Each number is 128 + 24 x the weight over its row's rms, rounded and kept within 0 to 255. Layers, rows and columns count from 0. Numbers have three digits each. The size before them is the row's rms in percent of the matrix's.

# layer 6 MLP down (transposed), 896x256, rms 0.0611, rows 546-682, columns 0-31
097:114153115119125128103153176170136125153138115136095077124136118116128141113142156148107112068139
108:122151096147080144123161091186141104106142122119131126128120098125160168128129117118144121102095
093:127097090106160116157154102104127089139165154121128119156119113104146116081124129132152131086100
097:091148090111135104096132176156122140096166111126173148144129135147151166082153127091092110141131
099:081148144111094119117086127143148137139133130159119124127135131128126156140124104125093186089109
101:120126121151123127102065137146131152122082140119110146105117119159156143096122159129111115181127
107:165129135129145155130132108115102145093110111150118114160126112113114139138135117096133152101110
106:102137145135141131112155160183136140116142139171125140149107128147127130085147131115165078126115
095:092136107127135126142097139110117150139127094134124051160122106123088146132146116140112168130118
099:109153121139102066144162167080151129093105112111101162146116133149139113167127079095124152112132
099:164102102096085082145105114159102072098121125153116170123102113161137102128134100098165143159139
098:127169137108132161112107122123128102113138136147140133103131103087140116130097142133139119139085
104:150076137176159097135124136078128114159106127081151145107116107086145144100100117147111100100132
100:116168120094110133125118166088152083117134101108140096130156142110150152121099087163149144125111
100:108150085155113144171102096165132095144114118126159127114142149118145105103081110133117102134136
102:112149076139131104080162146104136111143092145097091149147127158144134165072161134115125128123106
103:167140128119148129140095125155113145138111109194140076112112193123110150143097111115126119143147
093:132137103179133127138129169152163109126164144116138116157110094126148099078145138143122120161077
103:103091141150116183166112111163100159109175122102126153099087090140138102110121132120172101136114
098:113117113095097136105135102175080126127128125117141086071111176105131140141110074128146141158102
095:118074140110125135109149132134111131100133146145095100146125082141130161093134086115148089095109
097:123089160136089146184102140147137138126124129130106123150094124171092138146136168162093142147154
099:138123145139116135158126105168123132147096115167121176133174124127129139181172120155100110154174
100:148139100134102122076118146136132114140141103125170148131066122160102134147164035141138139140111
102:113125146124091161077128193142133158129138131114111132129144122121102137080153110147112145095109
100:098111148096128127116121139125105117123118121146144163115128136157150171139162103144139128089164
096:149142117062127100143113116106118131132136129126119120134130116120164110151116122179161147133119
103:116107156128149119134144138150123117126103116117164118122108118117109129121111071082128143125129
097:130152077158145125113122146130089129139139108069137160125144141129135145142104100133155133085082
103:129143139093113119107131134172091098118101142127141104101100146104096099139090171098134141126097
099:102141147141100127144099126092103139128135121135142128162096123094158197151150142147068125109153
099:123180099105090132111167125155149130080094135137144092109094128124092130098126117090110104066191
102:152140142166161123117130136124141167118130133156160137135145174087108120122148152135097124142129
101:129127169139149126125107112134171160094148119129115139085083089133148116142164125092054153129145
098:147185138122132094143131134148148117133128118128145113121125150149111114129149126138118171092153
103:141120104157127139118132115107139164142066169108155136084154119135134139168123126125153150173140
097:135137158106162121136131136148131105077112095151110140097105120131108102142131125118171118167122
097:106140177108101134136154114142106122102146147107067130104198126138134108123117111127099113147112
099:140163117122170119127150073119133114178147118133113163148150146134132167129123162186103127125130
094:143125154184178071141147166111170156128094110166112127144163098103140104149107120152117180116130
105:106111090187128097126118125107125140154117096116128117143095098108117123180150085099142150094097
101:109094145128111156140117155144133110136171109121135144142121120168101146124142132120140094132104
105:157148116099154117162135105135119109138133177131123152119118096160132133097109116110097114126133
094:091120096141127150128092133115109164184143137099141111092132131123092141117098174150100130100124
100:115130136159142123160156147079079138115103134143099144131109134122134107133103131148092132121161
098:121135147106129083130136118114115118126116135158118127120125173107128078156139133126119106146125
107:138137146079107134072142124140146174154086096134171079114129119129137166088134111143132133109124
100:198131098170100140108122135131136117113101142156104154133161160132131135134139117151143093107122
096:114132125151116097136163109164124136112104138152135151130124142124165112122163135164166098158144
099:156095161102097111115107081130080175155122077133115106126104141126168118113150131104162173106133
091:123096084142113157115144148141121142154168127123106131119126123096083143150155120136164136150170
099:158117173171138144113088112085172166097131152148153104147133141109145138134122147120125131123146
100:146147112139089136136132126119114147145143137122142082132099142121095115085160170101090142127080
101:143128144114115136176127152109125136107132110148105115104104126127136143125159154156137122159122
099:123098146141128107117113126138126102183141124136122121147177144123090141122099119109132135159162
108:144111160115100107135081099117163156116105119119138150165132114133112129142097119125157138108100
099:163126139086168157107140146099139110095144139140133096111134094150129138140124120158112132097106
104:114104106107132166093126133165101079118127127142150139157181129070088122135120096163132116134146
105:165131140142155098152100193101145111109162140142134148099109140125139099085157116146140114145132
097:168134121125130113164117148127126135141098138078175094116149118106118142125090152152127146110104
095:123139106115104126106125092134107104116153096120103146144096130147113078168111119143137181129119
105:138160134151066119154155101083117161120085147137144148119126121102138111112134060100085128083146
107:150124139117111138148151127141140111183086100136153146171139098117119143134119079094092140156170
103:120122133152110127126108087123131151135140123116139145129086112109153134158134143142119117136134
106:138099083130148176113129124200151150134155135095134120161096091115154103108128144100124146082153
097:151104149101153119127163120172106153140117123113163138126130152118147107145125132151128116123124
103:149122095168169163108186143150143122165152137126138167128133127104153133129107156118137145095122
102:107115128117127142139111140103097098128091140144109114096171160149168106124109069127140114114143
094:119149093142101129154105190132135164135122129101109119132163141120117125133091099130120100137171
104:142101172121121128127086154146154137094166131135118145154121148074170115105135158122159136092124
103:124133173150096093145122121071140141118120153144112122096134092154139128117136094142151154135121
096:137155117128096107137111111123139109121136169121141125143151111135134140096122111100107123181089
104:137139144135167115134154131089155163167134092124123114146080151116124139103125165128130144145107
100:165168172125105167142101136099122140149123163134130112159089103134110101127168146152151093098114
108:083129129095192157143110082140092088088168152100066061104130183124154104080128122122103114116135
096:107106130076114124177115130161126118114115117130109118151105081176108144153128125122117103126152
092:141129144121103146136108130108136164123127132169156164079097176135130145134127156105132121131111
097:155173146106124142189120109096167121150093072104151171189099113142152095112152166143158143124141
104:129115149125096115133121184103141110116080147119139127109112086157094165127155126133160129092118
097:123098079124185131116076088077117105152132137118118128142118139126135113081116166124114098113136
098:149132149158157162138181130127155162182162101109095113129150073096133139176136121098113095116117
102:115180161140094133151154150101168166109120141124135117154135133160086148114106116177139146144136
101:141117126105123086164124173144122113100132136122141118105119130139167097128119135110185101143133
100:103131134137152122129106136110124101152110113153144142162136135162140163151175132161120129136098
096:100100093143083152119133138159121123132136128103113106136149174178106100125090133101094115124101
097:103126128107108126147156090097115117119106161130100134111159160098127109154118128121128138133164
098:141094123149141155153098114142153175143166118122137135161146122136149135094132150107106154134071
094:141132089120125103129105150131159180134186134156124095131090110162099142095126148169137143140166
100:122080149102134156106070135142160142180129117082145144128125147147137173108119106113079135133089
092:089129137127127150113108145147096152108097117123129112139150154119128140183132119110121137135094
099:156141138158154149112107138094114078099137136108110103167140144148114152144134129141106092112136
101:130134146163147124142117130114157120119112159142125123141128135133144146115162147147143110128120
104:133141107110125140110100098137118098134105123159157122139157112140123152100169111125129149162096
098:067083097159157122122126132124147132105102128151133090119143147153135162158120145118127157133142
097:097106081110074157156148111120109109170112107123130164109110138147088140132092119090134091126117
104:159144137103092144094167112114151125174149113114120113155089124138119171137094131118130117078113
108:103116136153159137136093133098150139118149147090116127094146147122144138122085108111117128144101
101:134123118137119151132140124119121142159111128143116141125093124099151101137141117122125113116098
103:140151177158148104113088140080118136113102094116129132161114103111124133139136093078108136153128
098:104121137095160183165131166118131142126130145143134100164083115114113144142142134105133147135093
099:122136124147143098135093120152108124182155165136037128170132116143183102152107105156172125089087
102:101115150120144153131144125145092156140106105137190123104128127125144088115122105135100117113107
094:103152189106146127167128106165125123112171113131077099101125163121132111093111102174116148186140
099:147180150108101120134173145076121111141076097142113171119098140160119142168120104103113149128167
106:102072092086126161130139111125142119128114121125129098159123081155077101141116102106133106142103
095:127111137156141105129144117158119179094135110172181124130122098116133124103132125098096115129134
102:139122111121134113138127114115118115125097125146132167128126116116085126132094111124156073117094
088:082119115128183124174155121162146105129095160105184173120111100084092094112113120116142143113102
092:151128149126103146106105110132125144090137129161100129128119117152082097107101134150136174156068
107:108138094146087140098118150104145150138120140112137115118107129150140150128134130122109152127124
096:122158107177092129110149127127100116099131106079121126127103169163137148103148105131118123146122
099:103182122151125124129121151127156171125123147172136138084153132094123121156122082154074146141127
105:171094100144130151135117120099148116146105127194074128125086128166101106142141168147156157114118
098:112135106116150123145104121120116119142123125103161127145155125089137141082126132150167114146182
098:130117131133074137174100164178104131126096123167114107106103113128133103181154129155109138127160
097:102134148138134156131113086147141149137123152105058121157127108159089181130132189101154106125126
102:096117151144129120087118135151144112093134141123127114146114093103110154133136088179153120131120
100:134120116116106173079130093133118090120086128159124156152139125136097073139126130103116140126126
091:153136092151188115133126126150161112188098136150142125172162118106135129127115112142105102156079
097:110135141155130147140102125114129139132133156121057117157128149130115136104155136122120143116152
094:160111129124102148104123129120131144166128145119111084136131114106081113119148108166131087134114
093:126127126130076119158117127145119112105103142155134098121087096110125117142124087116118130091137
104:106131136115138102165115135146137139182129138094091141113135133129151100130135090158118113149148
094:159150140100136111148140136104122113120096126147135130091118112091109153115108120133086137125115
099:152138125155101128095155081109104127138122117137131141155132120201158094107111081154132147154116
095:109125103125112128121133122125142137098078160090137146126084184126149116142118147180092117099086
102:141121127176100117142140113159079148153137160139184142151079118186102150160132135126126101105145
098:099165110134187129057115166084090109116136110130060119143127126151160102150128066128110140101096
101:115145114104126138149156129146110119093133136147140112146118140181128143078140147135113129137078
101:120148102145094114155177094150131120156100102088095137172137131138178101114137120123133143094108
100:120108143105155123103128127107119143086136163144103127148127116154116108113136092141145145184152
106:089124069157145093130152144143133134163107137137097147112156132104127129111147185133125152112091
101:117151178118125128098170116118144135123094105097130111106148115141113122079125145113129130134141
099:140062111119117120127110133123138111099096155129130147142154125157150083121111102089132099117167
094:161118110152124073126139141098124163107134162131140157142122061161130127110147079140123102156098
098:127119105130165124123134110112125161124076122103086123105100135066100147146149152078147127092147
107:162147136125177110123087114121127113139143111129125132150160155157150114112099112135092130148128
# layer 6 MLP gate, 896x256, rms 0.123, rows 547-683, columns 0-31
105:123150116122143081118136143113132157133130136125095134140131093126154088180127106162106162130104
094:150125141094137125093079142100130123102100143126104083150175143157099118158127125137096105146131
098:144103128085142186155118148088130121110123140103133130125149059121110143184134152164139094126089
098:145092083124135149156105155141156087103112116097150141142159102112101139119134088135159108138144
103:153130119137140184127124123131120144085151079151117115140138148133115104096088139122140144135156
106:136128145111106137144132123099187107148156135130121112072142092142078095059140095122111127117111
101:148122113144139098142159157122062110163111140162119152143129125179144100151123207129149138108086
100:128162147117153151121084113119142114165126134142133159052121164112148098134120132123092110122120
101:154107121125125118144096144113146119093114085162110156135108121117131105127127131137132103073155
105:132119101144098141139161136080141176135143149133109105103134131115160125153109120074109135130137
095:132089159137107123138192151111093126110137132136121166115081092125095167112169138120138135102121
108:105098126121150123108112134140116152139111127149131109099109117147102088110118115079111148123100
101:056122151185140168092141083141092126142138119127101122148112155075121107144105146126119116112117
103:135124127086106101119131147086123140094144139122089134140152098164147101138139160120144169139128
098:120113142124137126137152127124104113186133087147146169120147149119138122155113135126179090110108
100:114097140176165143187105152130148095126164125110161117125141144135154126114138125133110077154168
096:145149095147144136134116141143107133088111156124123102096141100130173125123098117117122146136131
103:134148132144147110180132132155127131114121093102094118130120126119107136102128106130123149136132
098:124139126117130143145134151117138104150119103138117154122134134162132132156125136094108107119122
098:093132168141144153090141102130113106079137109073133087094121189145092128135097103123163134090174
095:143154078100185136108141091082116137145100162119147117112164148152107128139119178091137125092090
094:117165149173149114107116124088151096169125130122143143102101122167177122163125155128081152118137
099:121135112149163121113103130121116141138136151120116122152087135137080080066104092104140087118138
098:123150137115109098119113148113175175149144135144141149152085140101154165152182107116122128124140
095:160133091134158101149116135147112125144148117124089094130136156131143104113116156156151121178072
100:124141164118120100151147137108164124123142127132174125132131132127117150118164155086143155117129
108:111069130094118100096145105133156139147124123136151074131087080119120082105113095137070134104131
098:145148152157143152122123126126142108089095132152140113143145115150128145170119081139177077126134
102:150083107118082109122133098175149116126135135123116099105115153102119140136150158108137122171118
100:130149062131122116136183156114086096131114133107083166117075149111119138145170149154153129134136
102:137145119128129114112145159147117128132108159125143153129189138123164129125125142124113180135130
096:106124159145149081130092102123187127170079161067138123149116153119109135140165126161119152115127
102:145138152171094118084141150134115134144174128108101121113155124164125128148169155099109175099150
097:110148155089147167139146117096120119091154144142123115148102110151143137147145148132136102117103
107:153156137104174106121123117123124167146129160144115098102171118150128117114126127174123082158135
101:158142135145099121144149101133126139107114100134126107105116122173118137084135106135168119118080
103:120120112150138151144126110124163170123170134109126122105137167130105091085131052111150091109113
104:121134115145119144159150088135183125162115139120088132079136094134121141138152106103154128164124
091:100135133133170185137078113136127080136127128161111093135134132123155150156152123079119151109128
101:154154134131124186188104128136130135166130117131117156133119154125121118116099109096141109114138
099:122116144123157121105122085155183153110135120119128137151087083131100109107082093054157169133121
105:116099150139111130082145135160153139123161101115130139110182130092117144157160091164167119158097
107:135140132144092119135118069120126132106098145166136143131152109094150093178112126136153116124101
100:148123067172123140099140119144140153138169159117124134100109135160155144128136109143077122174135
101:134105166117141101088161146110066148119110131123152108110125152130124077096117132134121128080114
104:136115120122129139153160121128120135089076128104145158095095142145094130126162161143113150132118
103:142141118107113115144108147123144142117154098138130131151130086140122165117098136122118151168099
094:126105095116121123126130147137129112212131141155125141120135117140134123134134140115099138125121
103:139110163139175160134124129131124153149107139117128120165162113142163117111122115108180130141113
089:118140122145117162103113140135116115136110144156128093092110174137118115130094150166131093119108
099:134120127125114094154135128133100140127111102123128082125156161095142087100119134128129123097149
099:112160115134122127124138140106079155112131139145133136172117132113097141121118161152101149110126
104:142142147071149141093104129173157143126112161195113129140137122136143085165118123181117179139172
102:148140135134103151144127123114133144154138112109102116150105097122136102148164093176108132135128
103:091169126105135144109182125115115115143140138130131140137118119148113145165166155107154155107120
093:152145140103135111142147084131157134118129117151115106146135156122115140110097109133100117146159
101:110145134117121127110136136091114151161176154143149131130151141160106116130105118137186116166147
097:128142120074111183138144157124144074142144148116124154122104085125131136158095129112152171156133
098:134124100161140112171090114144126122152104148103145144097154136128136147129090145154146132132107
094:086107136077086156147155129099105177133129153151125129165123137151130096115134141098102090123146
106:153117140132145135151115162131158092134142128147119129137121126070090067107111161131105126143079
100:124143091150156169168116139110183156135129173123111160154107145132126088092140126130164143155104
100:153116078167123137162125114125123094121108164083105077131138134083131138120101116166159171134122
103:101104108148126160145135100146125126148097164108135100096077091134099133145155138136104124092115
102:188103116125110144201109138114123115154138129109160152109072122083103130125199131174130111114104
101:137124185136111126147153119178108135167103102115141087109106136109148133157116135148159094105140
103:068130113137138129128120122158154137098118114135184138147098089138129155111116141090096158137096
098:113160126115169165115108113101114137170137131176115083152115130090137153163145057165140088161098
103:149081139145129111136161117137116118121133166165102130139114169094136116148090083117158121164134
104:140133102091140161128154151090137141118132118102134152122123132081110100131136130157122131131145
097:117104097152145132085135112116159099145118109129125133130100142138113163119128148123151114133147
099:103111103144155127083109143169098094140095167122109134117145124129164104101104134138106106115145
104:148142138089154148133158117150119090182116118167154110124142077124139100133138105149126086130111
099:104099050141111154160124158108090110106125116139136084098139113141099105178129112142125153125140
101:129093105131086110113123121132105119142145126080119115117119131124107165142116119155083147136096
096:077088167099134146091127132113136094103153119127142162119066149138140088156145119157087123086117
098:143162131120107125127103164141126140116127134132131134127149138116078131122134124137179095131126
099:133152122154143135133113101103114164125111127159145158151139145140135141105138121136105117134116
096:101143134157128112139131114170136129138141140128110090096169148135102124133171135117086150159129
105:099152139109142137105138118148151132129147122145144117132065159139156118119129141177117101141108
100:117136128144128068160111163144103141115106132158120124135095121096104094161129120180182128137160
094:132133122095113081109091151102123132145150155154136070122151111130122131108146128119120150110112
101:136129124143097170160145126119146145110122149107104140141114130107147171115057112101146172117131
100:115145149104152187130101153129125145139098146124148091084166150130120131123115094123124106138097
096:106164162139125122149169129140134175096137130105097099116114133134128093150134135089097077125141
098:137107148144116087118158133126146115130098143123142142128135139131149134151137148114132127130191
095:085142116144074167130143103107131138128101132127117143101128141146112058141093143098123110118100
099:117166133111166140140119097106117162107139135100106146107138110105156134132137088090113145125158
089:085093155112102107120098132122110118055129122051118122114155140108151120144105162087112125127106
095:100140179115129082127134158089137129086125126091089081152111126098126141136150113161101114133163
101:146128154144098125135162122132147155102120076163124089093094158115122176172136155132132113141189
103:148127100103095140135101145106118121120110147131130079130121149123108109156135133141111141153140
098:160124148116171148131149155109100100126154092142120147120116157130152134107107156121089130086112
099:144108122101134138140066143162163163137141155132166104126109119102134096118156111100149110146152
099:122125146135139132111132136122164103186125167125118158126114098114143117168091097135093152113115
100:063137093130127157116182137115110144091127124145128182113142170110128118124090127139129111152106
103:117123124107096149171177163119165106113151125098155122128116134115113178127123124150087121125164
105:092115111118116141091167140137124146113148138103099125099108105158121125110115154142114133099122
098:131126126147140100111128108139112128134085146100149129121155137149151138101111146142133119092104
098:125122112171092118109132140130142126096107178149108124118124166104126108138144133155107119121155
108:138127135128148131108131174168132135091096166165143136119124121108113126059112139137147162091155
095:155111093128101164125149133127106108105130179131132141081123118135156098139165128114126127109098
099:158143130141121110126147128108112118119099156155138121124144121166143109104172149141149142151165
106:145117119100111133121156140171108117125140128147121140122133122168139140158113148143118098143105
100:117144114133107165124095110124154088138104086127101065086163123179147105142169125110165131096157
102:107122169128158106137119121082152144099101140107153160093129117115156143117184108115131174106137
094:111167146100098146084077124130141157128117152129150129111172163113144145097145140148085111134110
097:136140096112098144102120166106108114051095098156126106140150108129111130138169148135164154111164
105:138113153116120109127136149105151089117113132114084087111139127111149114091129108123103115124112
099:140101064140131159143155143093143183137111137154102173156092127115121113134095132142139127130161
105:121163154137114164131157131125120110114137163088143101139144145084130104112110094166120096191167
098:159195124128157129154161145141132119135111139128137113110155081086098132123114153129103102124131
103:099125115109160102126123138115120139133107111117146154103127133128133102145122134139103159158125
099:161156128166098128100122138125148148140126080153093141108120130122128132127131146144184114161137
093:100135142083113138111131136118147138097154138136104135104140118137117137128146126121099152119117
102:149108112131136125134143107066096074127155089136130111138159122099158160144109109100104153139148
100:117103138113098139096167139146103113151130147125125121116102146123155137168097113159135111130104
095:137084102152144100081097086157162150147146127141142133159162131116119155126095134167105148127113
099:173137154158124152143110157137140135145125118138134137090164148127144115148127127157142128084151
096:147160131146101136143105124143120087116146107132139121163155173146133152081082140111131163133139
095:110140110135087154115142080096162088109136157127112125132135149133127115109130105125131154134115
093:156169179124151144138144096133187080142110121092117164115101111118109131105147156125109093165107
090:151152106117135127132119118150115138086130131105094148111061119149164127135084178139139159116118
101:133112115103132139083122083125129127114124112129133103100145105122112141154093115099099143131101
104:129153125119156118124074136080082151122099075086163106169091127100121160186172148118160140123097
099:153080088112073132170107145091133143134154131128141103145119069094138121135147116119133110117118
096:134139131134122118150126141138114133103135141114092121093154152105126130167170143157182095130128
100:118153153123124151092150137113091126124120155156134107126130117121150110113098136098145129106128
105:121150118114140120176124112159208126084133155099145162129114096123160088104088174161111116108123
099:126121155140132124149080105159104122109164120103111128105123133102117123086136173161116131099130
100:149087147086169115100129102168107142119175133135128096109116154144135103183130164074102121154167
099:123113091118154139102094112138125120129159142132118139146132156154150136140145124082086180134132
107:087136125066144110159104115135132137092145094155142119119152150124089150092119114104147157169114
097:106117158105146114128149158154081120112129155132140138154141140103088083141136152151140121128119
101:089107089085094125148128111123143140143087082139121091109130165106075126113098118100117137142126
106:145136088121129124116124117147119086165158115132142138146090107121135107161092131125116129104144
092:170165134109153131119158151132112097112106097144103103111093116114149170103125141147141158136130
# layer 6 MLP up, 896x256, rms 0.126, rows 547-683, columns 0-31
107:109128113104107095134148113106127133138080136122108129121153105108159122135150174151140095111120
095:136177153119116140155133119121164121132139125098092109084104176099113184137148128105130131129119
100:117090154136164152128166120113145137180123137058143158126163137120127099159099097155140133130154
089:191134101148128130142213098118084122101145137112177105084108154104079114146146120117133145132156
100:098164117111139118129130124155134123131172116128128093129141148151166131161098113153111131116156
107:143137082131122133120150126135139109181107123132105111149145111106065164102128124098115077136120
108:155085142113124125104164124139097125105116153135137157139120132152122113113125119174133096141116
094:141110124136108141136168165155123133132147130108141134140078105147103155151119138137146114138115
099:120109110163101154111114105113101093122129162119126149146109103112133119172091093119188120133146
095:139172188126126121105113101124138156138130143127121122144107098092112159117102144147105111118155
099:160180124116140100105124112073111161155133122126113101183149129102160120111128132151171121180120
111:089152132124128167135161126118144097093103141152116151104134123127132112118159122136116165089112
098:109146104162139137117105095163088138148133105164131095143131152112140118124132158121109107135176
097:097075177138132122097133143101117131121111123119105155105155134117158121126131121145110117095135
102:114115116170124157114168136138107135143148132081077129121133131123117161124120145100109146126129
102:188125107109115165166172140190125165106112103158104146144089145128109137165118119099165130139097
087:148107111131095119129114158158169104079144100142119170094108151125101105098177104148148112145151
102:138113128108099085146122127113142076081052077175111119165107165073107139129148139095125160087133
100:137150132113057151179122129097096130149166131089173136114128126135149140112120135116141162129127
094:142133134096156180140113140127123128069157097116162120136120128114072131116074146100116129123119
088:146140130132198156092100133139110131125117161084151120122180132135098151121140169128115110104096
095:103161161159151102109156126160139065129119087138131104099106162129182170142127151119113119128129
096:126105123154157145140119118158159124125166144113109100137152129107134127067127140118155095139118
094:141131089122136122092115165125118114118141131121132159087126135135140130150123140130111116110151
094:121111097114139134135119117171149132120128126159117089131144175138136094113155111164131128166125
091:136124131125126111104143124128113138128170128098129124136142099136164163119160119145098150107147
101:124110164134085134110109110132137098116171133074114144160153134168116158111118148160133128103129
095:144169149138132123119097106139143140137083161159097103097134126108127145118105131172142148118167
103:125122132161153136101112116165118156131096122153159137134136137130137122135172106170100096100138
102:123134113177156129139107124130127103148127095120156087150154123164133137161134158141152131139079
105:155128167126133100171114153134083073096109099131128115147091111094130139090135108152168098163121
103:151130099089098160116088116101171145113127126095165144123097109124088136178156118159131189096130
102:141104100135142106092120156128152158126126097128095120126151139102158122148158089163143148139115
096:159106126144150155139124165090115108096114165104130145088105093105123103116123080126165127140111
103:125131140116130161104119139180103115106177168119153161126071111153112133141135119148155105114107
096:142123122150160143091123179085123131145125155156085127121178096140142178098131140115085115156074
100:127099125130117093147081123143129146173093109089139181114106118112140132144134142074123118107140
100:106116136101120125089127127114118144121121096138148146162130142126098103151089139116137142132113
097:169125150098131150120086161093152144158172091120106134106163143161154096129125126151133121099140
103:153136107103112104114118177128142103160135153119131119192092144158128143165118128129096120124117
104:132122133125129152128157162143068092149183143131099189173176146133119152121114121159128151131146
104:144138131124117101121113122136122139069100097075098108085129105140151153109082121076143161111115
098:157127169083132101164117109089136126153121176154128117128117101179131162096111112121167156192172
102:115144077120091162112175151139101079093128133149092145115162139124127148177130107132104129131117
098:137130096158107148146097103110129110119135116135126160134139119125092174132117148117104129166142
104:137078159123126126130137105089106123147091126140116143112111153164126132128107110121125123148129
100:107132114118139103137160110111105135141084102086120130140095141104111127109147076116161158148162
093:131162130078147173103139082100125124146138111084152101109111131138117117112095140149144086101080
101:130163101153132087144130150127109131115140161102118110112095106131133110132133113121174061102105
081:126120134112113129138117116153091134079096105149098118068085171123148128135131136165135122124119
101:139115117116152150093084089149114157133136103129119083115112107089106122103133139128158137089132
100:154117134088093150127123118168141163115117119119091180123126130114118170139148124147143134124145
096:152101128122092161082144093139157095114131103144112147116128129130125129131137115087136151155185
101:106123116136148145155064127092107158099142150137145147100133114163177123141162154135129155097130
107:174136164119107127148119141131133118137087091145148163125109152143168121126100135137151189134088
101:149129114129102114116121167133136135133133166112132136162087148166168105114134142105118078148145
102:153083155153163110139115138134211138104126146101154132108130119130154140129165171100128129112118
106:140141143106117168147154119130195104107110138115124142110123121156140134170080112108114164163130
099:127118145132145133154151114114109144064151120136109123132110110160110125183121100107137121083100
096:140094164103123147116154111163139146146149136148141096148131102154117111125164131127135151125145
115:111107114124146106123099125129151084144112122127118094108122144128102090133126126154082101108087
106:141123134104116133119054145136126137130110158126118123123093095140123137102143124109163117085156
097:160147118101100125117065101148147149134161117164090110127134106081141121108110108151114132147147
104:089090144126127121118134155164176143130140157127143143142093129148175145144100147164116113077129
100:132137098126135121122161100148145136114132156158130160149136145114120134168083122143143169132166
105:109140169078101148106146155135126116169097125116091092134153124141133038129095084134164195098134
101:093173161121159102141109138117160147115087152184117096149104111149101150109148075141099104142143
097:101101099136095154139107123152174151094119096129148170104136153119116117117133131143116127137163
108:154092083153161124126113156139099168163119138168122129139104165055109119138129105138116151102122
100:127095108128126112172139120140126126111119125125181133149123160152139161146097107115134112099148
096:164118120125127118147156136163123128141143132117131100170114110123105103126109131139099118114072
105:131129113180123161168161113154144087117150078136139133175113125158126117121105101166105118108144
104:132117173157142143183131149117143112134146127118070079138087157129131154077148120165129132137129
116:148120170131161171117107147148167129149128119108070128085112135123171148109133162142144127127113
098:126074110112130116131177169127086182125130130109107081094052143168149115092135126151105159125149
096:127158121128161113133101121151154053142138092089142112140146109097111101138132126163093125110136
100:129107135107075090106092115112118157130130182101113127111127119132122094183118121126117123121153
091:124152141108117106131152146127116140130118131113146105125091112132149138175145123121167119117113
096:113152100094071099177151124139154169127146153137140115129104104128142093157154125140144142140136
100:108130141106151127078083104134122135135101113108149130150081105134125102150108128175101120147082
102:131145092120123119091142140116128154142127129122123131114129085165138141114161126095101141136152
098:168160146117113115103105113145136125126115100134096079129148169103118113141109155133113134146136
100:149104111139088154160137121108140128140181107096104138095146120104123104133111122133145101134142
103:115113083085110084194121134097108164113146136114154140139128120119149152144140105129103111116160
095:136099095121152123116116156158100130131115146132177121126141107136188122110152133144127157115159
096:115129136152107107117130128153103125141139131132095149137127105116168071101122152094115145114146
094:126146107119154092137099141091150101121088096127178143132139106130142165131102157102113164172127
100:114141096122099142158114163121121182135123137176130146131133104066082139113095101125126137115134
093:157162126146148131155156120098152099113114135092124139120121103091124109100154148113121091102130
098:142130095078119113153096129150115144138199099184147170106130143139139139112115120087131124133135
101:159119116099161174133142106162145157117166122130116131132157124126126143146125142128116110133127
104:108073149119107143133133124113067107126100120136139147124113150145124114132105167109138149122112
096:128085085104127110136165153117108090153117142070105104137095097168050128120148105168127129117127
094:132149084115119119159150139121134131140146138092159138111114104117138125112143081131100145130096
103:164164114120143119164125130149106107130146114114132116142081115184129109165152113119152139146098
107:211112110149157093114103096149121133122093109139143102109110135144165152152114121117109146146135
099:167151160108116105099129137143111156130129133115143099125071109175124133167153119134130116118111
104:130153166112140136132114151156170118147082164135139165161165109145104144117097119125120104115126
092:124156152153100100162137161116095120165115143127081089105142098136116061137132112147109099119147
106:133126118143101149112091127178112177156176112167073156153136099116126144137107137164100113157112
105:093100131119134097144143118160118118139094161142141166118121125094151138157148095130115125076107
091:129128117162129150093144125094149089155125142131095129163104126126107145135129086127131129131141
099:144176126121104123116167107140168131135100140121137104146154116130138098137123114139143111141150
107:147118156059150129075119119102100174149106126094144116138115102141104125131120099081127165101105
094:105121164154136136163129101114114114173128084122110104106112140156119129144163149114179140133111
099:109138143177127117089166140138130136143133130131142118161120178089122146152104156153153155144147
093:099115114087150118169141158141107130180155121150103115108125129147143123135097110154126142111152
092:136125129121132108143142138091099109125102183103126119106167085135135181161158133075123141119132
104:105130134128096123084104121136110117139112185109132123128110145140111112148118084114147120186122
098:117118152120102124129181159163144172131106174179067136105142079099119155121129133109170109113175
094:139096130118155110117139135146163152142124119166112166131107104156119179177169153115126188107126
107:147100145156133127142151119099133111089107093172113150107085111138124112159121180124137150130159
099:198103153122146127112163085084083112171121129130139109156097107167160111107121124126186089095131
100:122131122137142134113136137098083105101160135129169134140098118152123162117126134123124137117122
089:174182105133144120181144176154129136138100122117168169139091143111085154152142074133154144110121
105:144159135139144081155080149155112156129111125130126119113137137175119146126136174148093112115103
102:107129136132110159063123138097097116173108137097117151118168144149144135098127092164144132077131
093:110106134150110146128109164114106131143151142122105131143109106160127110077150108113167080074155
096:099136117088122098131133145113110120067108145149102106146156125129070139138102108109164139161107
092:106149120123090132136139156148125119126116165141123123150124151148110110182155114117133098107132
094:123116112105129118159106115146126114138111107142117101098148092119071151130152146087094137121139
111:084157142138098122133121125120142095135121153087096175109141093137131152111115140073120093140110
095:111107165139161144148122132136126114133119168156155115121148149131142154102168120132107131098121
097:120167163073118153189132127133108154130113111164124132151076118171137170131148147159137160124122
094:151168134127092133138122146142139103132151129123120166080148098132120150127084121117118138107174
101:108154142117142093151151136177148132118092126085126151073105159103120150111119164087094165135148
098:120111158118149121123114117103133099108112078136150094136107119170163122103101081129100166131127
099:121096132131136116108112112100128123128129154124129162111137117104108120103118130130135121174124
104:118140144120130141143154124136143137130111120068121140129140140137166107089101192127130106125134
099:137127128148105127154076130155135119140176100128127139133143125128120076096111131116092130102110
100:135102090136116119134114171096111139145142117132117127135129134058124134106135127118107149133107
096:121142124155153152136132091167109156122117141144149126112115063107139098130150096132142102107086
097:124147149126142153135117118133103122121109137104138101150163125146098156099150165119114143110069
094:114108160090159119126111151178087120136101141125132105119135135080130108121100144105122119102116
100:088135168148188139102107127148140086135122121125145109133216144107149162152102126151121113137089
104:102156136090121110109114182110116149093164120094151140094120133118159131138121084138134158156151
103:176106153116137112139117080144145143071136124109115151175139112101140109150126128154144069126092